config.toml
n_layer = 10
d_model = 96
n_head = 3
n_kv_head = 3
head_dim = 32
d_mlp = 256
vocab_size = 6279
activation = "swiglu"
norm = "rmsnorm"
norm_place = "pre"
norm_eps = 1e-05
positions = "rope"
rope_base = 3150.0
rope_fraction = 0.25
qk_norm = true
attn_scale = 0.214
bias = "none"
tie_embeddings = false
parallel_block = false
extras = ["some layers without attention", "local attention windows", "shifted keys", "gated attention", "capped logits"]
init = "normal"
init_std_qkv = 0.043
init_std_o = 0.00962
init_std_up = 0.043
init_std_down = 0.00589
optimizer = "muon_variant"
lr = 0.00908
beta1 = 0.9
weight_decay = 0.019
lr_head = 0.0059
warmup_steps = 0
schedule = "wsd"
decay_fraction = 0.254
decay_shape = "pow"
final_lr_fraction = 0.0
batch_tokens = 16384
seq_len = 2048
doc_mask = true
train_tokens = 128900000
steps = 7868
dataset = "wikipedia_en"
Each number is 128 + 24 x the weight over its row's rms, rounded and kept within 0 to 255. Layers, rows and columns count from 0. The size above them is the row's rms in percent of the matrix's.

# layer 2 MLP down, 96x256, rms 0.0825, rows 0-95, columns 160-191
size [100  98  93  99 106 106 118 112  94 115 117 101  93 104  93 103 101 108 102  96 100  96 104  98 107  99 105  98 107  93 100 100  95  92  98 106  97  99 100 100 100  99  99  90  97 102 101  85 100 102  98  98  92  98 101  96  92 108 104 103 106  99 103 100  92 108 101 101  97 102 105 101 103 104 101  93 101  95  95  96 100 101  98  89 101  96  96  99 105  88 100 101 106  98  95  89]
[[ 90 171 139 138 153 130 151  95 101 113 152 104 115 117  92 113 153 129 135 162 113 147 127 153  91 152 137 120 159  97  87 149]
 [103 129 130 132 131 154 135 135 112 146 123 144 168  73 151 171 155 105 122 119 122 137  91  58 126 129 125 130 107 117 141 139]
 [125 171 151 125 163 157 112 129 148 136 148 142  85 149 139 112 107 129 120 137 153 125 138 115  92 115 155 143 167 122 124 101]
 [112 125 127 147 160 136 115 110 137 144 147 147 130 117 132 157 136 120 155 103 154 138 118 139  84  81 136 151 141 136  84 164]
 [129 139 124 124 120  97 124 109 138 186 150 129  95 153  87 127 134 190 152 152 144 129 143 138  95 124 124 138 144 134  76 133]
 [174 143 154 140 157 122 104 110 128 121 154 161 129 117 145 118 110 154 162 154 111 135  71 164 168 132 183 136 132 106 125 133]
 [122 102 131 103 118 130 124 137 137 124 108 143 170  95 134 115 143 129 104  94 173 145 150 144 140 120 127 106 120 113 132 179]
 [ 91 131 106 143 137 124  91  93 120 120 107 119 127  90 152 116  67 202 124 148 166 138 141 136 131 153 108 129 166 174 175 158]
 [130 135 133 204 130 124 141 167 101 116 151 131 141 138 121 172  83 136 127 131 114 134 150  77 130  69 124 125 140 121 140 141]
 [142 129 130 104 118 115 153 113 159 153 118 117 112 124 106 157 161 134 126  91 118 135 116 112 144 142  83 116 130 111 113 125]
 [148 145 173 174 120 152 109 141 109 152 153 119 146 110 152 112 122 148 126 124 126 145 122 142 106  93 129  95 120 199 150 143]
 [146 102 109 140 146 166 121  86  93  99 114  89 143 112 156 123 112 108 134 123 138 145 127 153 145  83 111 149 191 157  86 141]
 [121 143 108 132 129 100 135 147 105 147 153 112 138 147  51 139 134 153 120 141 129 172 165 168 121 140 133 132 126 127 139 134]
 [143 161 147 150 169 120 111 151  87 124 109 108 115  99 139 143 162 129  80 138  99 116 141 125 115 135 156 150 155 122 106 106]
 [129 112 164 111 108 123 129  99 125 111 160 149 121 133 109  62 126 165 133 151  94 152 126 109 108 128 123 100 163 136 118 151]
 [144  74  74 119 152 143 107 145 135 116 150 172 124 176 143 105 145 127 123  89 135 116 139 137 104 140 109 167 131 132  95 106]
 [109 109  95 135 143 142 104  96 121 117 118 125 129 124  94 106 107 140 122 156 129 125 111 108 125 124 153  88 144 107 106 108]
 [128  72 128 152  97 135 106 169 147 115 140 130 106 138 151 171 110 109 144 144 152 139 142 145 148 101 149 151 130  74 101  91]
 [116 109  98 114 138  96  97 163 167  96  99 135 134 134 153 143 137 161 166 130 152 141 122 102 106 138 137 134 125 149 104 140]
 [127 146 150 120  78 134 103 161 100 138 140 134 130 126 135 120 128 156 145 113 102 126 151 127 123 143 118 128  62 117  92 116]
 [173 130 114 149 184 148 132 130 138 141 108 133 124 164 148 132 146 147 123 164 106 122 144 119 172 131 175 125 110  95 133 162]
 [138 139 138  99  91 134 111 146 123 142 112 118 175 185 109 162 150 102 107 126 126 157 126 139 162 124 102 108  97 117 121 137]
 [116 118 177 155 175 145 121 150 113 135 117 133 100 174 138 132 160 110 137 135 151 186 123 115 138 120 127 110 142 124 113 169]
 [159 120 133 143 135 137 129 122 138 153 137 131 169 147 179 131 135 140 137 108 128 143 138 136 136 164 130 145 110 118 161  97]
 [150 136 159 107  98 147 139 132 152 137 122 153 122 143 136  97 121  83 116  91 161 102 123 162 123 111 134 113  94 133 130 100]
 [102 104 120 106 176 115 113 157 150 147 140 127  68 123 108 128 130 139 170 168 131  86 126 147 118 133  91 160 142 171  99 124]
 [141  91 116 136 130 107 180 110  94 139 155 117 145 120 136 127 128 132 134 130  84 159 126 112 118 110  97 140 113 119 132  81]
 [119 108 135 158 151 132 132  71 128 123 128 173  88  94 119 127  98 133 102 121 141  86 168  71 128 182 130 127 154 125 144 154]
 [140  82 116 114 129 127 130 148  86 114 117 102 174 166 109 164 100 113 140 160 128 110 140 147 119 140 140 140 122 133 130 124]
 [121 157  95 159 149 105 148  98 124  85 138 144 113 136 136 142 109 109 117 106 130 101 139 183 167 113 155 137 153 118 130 163]
 [122 108 103 105 141 126 118 135 145 135 116 147 139 189 161 140 127  94 125 141 134 123 111  92 132 139  96 110 119  91 149 126]
 [104 155 152 152  73 136  78 123 128 102 139  99 127  91 113 109 114 107 143 154 105 150 120 123 133 194 172  94 137 111 109 134]
 [134 123 119 126 117 132 142 118 103 115 134 160 111 117 129 120 111 105  84 145 132 125  75 114 139 140 147 122  99 114 112 135]
 [151 157  98 153 114 149 118  89 137 164 144  97 173 145 157 117 112 131 165 181 114 141 122 118 133 183 128 110 148 147 109 144]
 [147 141 103 111 103 154 122 138 132 137 166 136 155  83 108 111 118 134  90 130 116 157 108  96 149 133 110  94 142  83 131 127]
 [141  80 135  69 116 120  91  98 108 116 158 135 145 133 168 120 151  97 134  73 107 130 112 177 108 155 166 146  69 148 175 150]
 [109 106  95 112 157  95 139 117 153 138 116 155 138 125 137 136 117 119 111 135 104  94 122 129  96 122 160 106 107  92 176  98]
 [137 137 151 154 116 168 125 133 154 122 112 174 139 147 133 107 152 103 134 120  99 148 106  83 155 131 111 132 112  56  82 104]
 [124 161 145  80 130 149 111  69  84 133 144 111 120 187 139 144 151 143 172 139 138 169 136 181 132 135 139 131 130 158 141 114]
 [121 119 132 106  77  93 163 169 143 161 127 126 132 127 132 108 119 111 137  93  97 123 128 127 127 145  87 133  96 112 106 128]
 [132 167 133 156 107 129 143 105 138 141 171 101 157 170 126 124 132 122 145 157 143 119 152 143 127 164 133 175 107 113 152 142]
 [100 136 149 145 162 152 123  98 130 162 113  98 136 130 141 125 108 121 130 162 161 121  98 136 127 155 153 150 184  98 114 119]
 [157  96 120 103 129 157 119 156 137  96 113 104 117 132 167 133 132 140 142 124 131  69 107 116 113  82 108 187 135 115 118 135]
 [109 125 123 164 145 107 165 136 125 133 133 141 119 105 141 133 112 144 151 134 160 108 150 125 121 158 107 128 151 133 113 170]
 [186 105 168 143 125 105  87  96 174 146 111 134 128 141 141 125 158 147 123 112 107 130 153 126 126 139 115 106 158 171 121 150]
 [102 121 158 160 135  91 162 113 127 120 146  96 150 121  94 147 112 142 137 153 128  93 111 102 157 172 122 108 136 100 167 114]
 [160 118 152 119 140 118 151 105  98 144 127  87  74 134 136 131 129 125 163 165 109 152 116 160 172 117 153 109 144 155  88 124]
 [ 85 136 120  90 105  87 103 162 120  89 115 119 148 111 116 158 103 148 125 137 133 125 128 142  81 115 117 133 114 154 132 158]
 [132 161 138 138 119 123 157  98 139 141 148 127 153 153 163 101 110 146 108  96 152 140 100 148 132 145 148 148 100 122 150 119]
 [129 121 167 137 122 112 185 126 115 102 165 118 124 159 134 144 108 155 175 100 141  80 132 156 120 127 155 149 118 132 132 129]
 [161 152 146 116  96  85 173 136  91 162 133  98 137 130 155 110 123 134 174 131 102 125 111 125 119 113 105 127 160 119 111 119]
 [156  98 137 152 153 137 134 114 132 134  90 123 130 110 144 160 171 129 117 124 131 112 114  89 122 150 117 159 153 153 104 151]
 [128 176 148 142 130  92 126 132 108 161 103 116 129 137 123 160  80 125 133 129  96 142  98  94 115 108 145 141 163 121 130 133]
 [ 59  96 126 138 112 103 132 149  87 107 111  90  98 136 141 110 129  57 125 149 147 129 165  95  71 114 120 127 119 112 118 159]
 [142 124 106 119 194 143 118 129 164 137 143 123 186 143 149 115 133 122 143 127 118 113  89 175 130 125  93 127 156 103  87 144]
 [103  97 137 112 152 128 173 141 130 119 128 111 118 143  96 162  91 111 147  77 127 125 112 156 126  84  56 101 149 125 122 115]
 [104  88 128 124 140 108 142 152  91 136 181 121 148 115 140 109 188  94 129 140 135 137 143 130 146 140 156 131 127 125 158 124]
 [137  87  76  85 143 216 112 118 148 129 133  93 137 132 151 125 127 118 118 105 113 154 122 113 118 111 108 100  84 133 168 149]
 [118 122 124 104 125 135 118 101 188 193 138 177 117 124 151 114 153 109 140 145  95  94 109  86 141 117 124  80 163 118 125 114]
 [114 165 124 158 187 112 147 114 127  83 149 109 108 140  98 100 117 141 110 152 105  95 136 162 127 111 140  89 116 118 148 117]
 [147 125 157 121 115 140 120 125 143 109 123 119 143 141 125 131 123 166 118 121 186 177 136  74 166 126 125 144  75 132 109 103]
 [160 151 156 125 100 129 126  59 135 142  98 105 107 118  99 107 186 125 181 125 157 103 130 163 129 186 146 121 143 116 143 113]
 [142  90 128 119 136 120 105 126 104 143 131 108  61 134 141 124 124 178 108 122  98 117 172  59 156 134 105 146 157 117 113 136]
 [120 152 125  99 148 124 160 191  84 164 144 129 132  91 132 143 117 121 152 106 134 100 100 132 114 136 120 113 142 119 121 141]
 [124 147 106 121 136 167 138 145 101 134 115 111 166 136 160 168 136 133 154 132  91 105 120 146 100 131 141  83 154 136 158 116]
 [121 170 120 137  90 120 121 145 120 132  97  89 158 119 106 107 161 130 154 172 112 121 136 132 108 179 127 170 133 128 145 158]
 [128 142 135  94 141 104 133 131 124 116 122 100 154 106 128  74  99 139 139 103 128 140 137  93 142 138 128 109 114 134 151 120]
 [142 128 165 153 120  95 139 110 170 122 115 139  92 105 164 145 147 126 165  77 140 132 159 155 119 117 100 166  88 124 163 134]
 [122 112 142 155 151 103 113 145 121 117 157 113 132 115 136 170 105 150 174 101  95 136 157 147 120 120 124 134 124 145 161 133]
 [131 114 162 131 151 168 110 145 106 153 117 133 145 123 121 128 116 118 171 132 115 134 123 134  93 125 126  98 139 120 156 136]
 [193 114 203 129 122 120 158 135 118 140 137 114 121 127 156 168 133 132 118 127 127  81 141 119 144 125 143 111  96 148 133 137]
 [151  97 160 158 143 127 110 108 100 117 122  99 144 185 114 160 155 139 140 112 172 133 143 154 152 143 124  85 143 139 109 123]
 [ 80 156  64 147 139 166 113 116 139 110 170 156 127 106 115 127 101 125  92 124 102  98 138  95  75 184 109 144 148 158 126  99]
 [101 146 164  86  88 130 138 150 128 132 128 139 146 143 125 135 163 107 123 155 130 116 157 121 100 128 134 115 120 136  94 138]
 [126 178  98 128 143  86 165 145 123 126 103 136  89 127 101 152 112 155  91 151 126 122 148 118 101 133 122 153 157 135  82 112]
 [125 131 126 126 113 104 112 149 131 131 146 119 119 116 142 135 134 131 120  96 129 121 154 120 149 138 157 132 168 147 112 144]
 [148  96 116 105 164 149 150 152 148 131 132 148 113 111 157 169 131  98 110 105 119 145  90 143 120 105 103 125 142 112 166 146]
 [135 145 109 154 107  98 183 104 127 117 125 131 123  84  93 145 119 105  97 133 162 114 141 113 118 157 147 133 159 107 159 108]
 [129  89 136 119 177 122 125 135 149 112 111 131 140 149 198 159 134 173 135 125 155 105 132 147 115  91 103 109 132 146 132 178]
 [132 142 119 108 134 122 154  98 133 143 111 123  70  74 121 120 120  85 129 139 116 120 114 125 147 158 137 148 111 132 118 145]
 [114 168 109 140 134 122 146 177 110 108 135 167 133 159 120 159 122 130 104 160 115 106 136 122 121 134 130  74 140 142 141  88]
 [151 141 118 102 120 117 145  87 105 128  93 130 126 116  89  83 107 156 146 116 104 109 125 160 122  91 121 125 125 152 143 154]
 [107 104 133 169 107 126 162 124  99 109 114 131 104 129 112 125 132 136 137 135 135 141 165 134 143 151 116 176 118 174 110 113]
 [111 103 138 159 116  89 173 132 170 105 105 152 101  97 140 132 139 144 116 115  72 146 132 124  73 186 110  92 120  85 146 134]
 [131 132 147 114 137 149 117 107  85 132  95 137 145 114 102 118 112 101 122 152  99 124 159 158 124 149 128 135 119 119 115 124]
 [124 110 102 107 141 155 120 126 120 103  94 102 118 132 143 117 130 147 155 141 106  98 137 101 102 124 109 101 111 152 120 151]
 [119 126  93 110  82 140 123 146 113 138 106 115  90 168 108 131 148 105 187 101 137 147  56 134 162 126  95 117 131 107  98 129]
 [146 153 108 115 137 114 154 136 128 164 138 144 123  99  85 117 114 136 125 121 147 178 144  99 101 154 122  99 127  92 117 149]
 [145 116 118  86 171  89 142 136 101 125 120  87 167 156 162 118 147 171 155 124 129 145 146 159 125 141 133 145 129 100 130 134]
 [134 160 158  91 115  98 128 112 122 131 176 132 133 148 118 122 124 142 150 164 142 113 114 195 122 153 127 125 131 130 129  94]
 [140 100 148 146 110 155 121 110 113 151 108 109 138  63 119 131 136 136 109 153 106 154 146 126 125  87 112  98 115 160  89  79]
 [ 90 159 114 144 152 126 128 147 136 142 172 125 127 134 155 137 110 180 108 123 130 155 142 136 105 100 155 136 155 127 152 104]
 [138 137  98 116 119 128 131 151 121 146 123 137 117 106 147 107  95 157 108 133 144 132 183 133 138 139 114 133 115  89 117 110]
 [103 132  87 137 133 146 123 126 131 146 111 131 168 106 100 131 112 176 116 137 147 130 140 107 162 135 194 105 138 122 115 143]
 [ 90  94 118 126 159 133  95 126 122 120 102  93 127 159  89 121 142 137 130 101  99 116 156 143 113 141 124 128 134 115 148  91]
 [132 106 162 141 160 159  87 107 164 116 107 129 114 148  94 138 147 106 146 117 135 125 132 115 102 145 107 138 115 116 133 111]]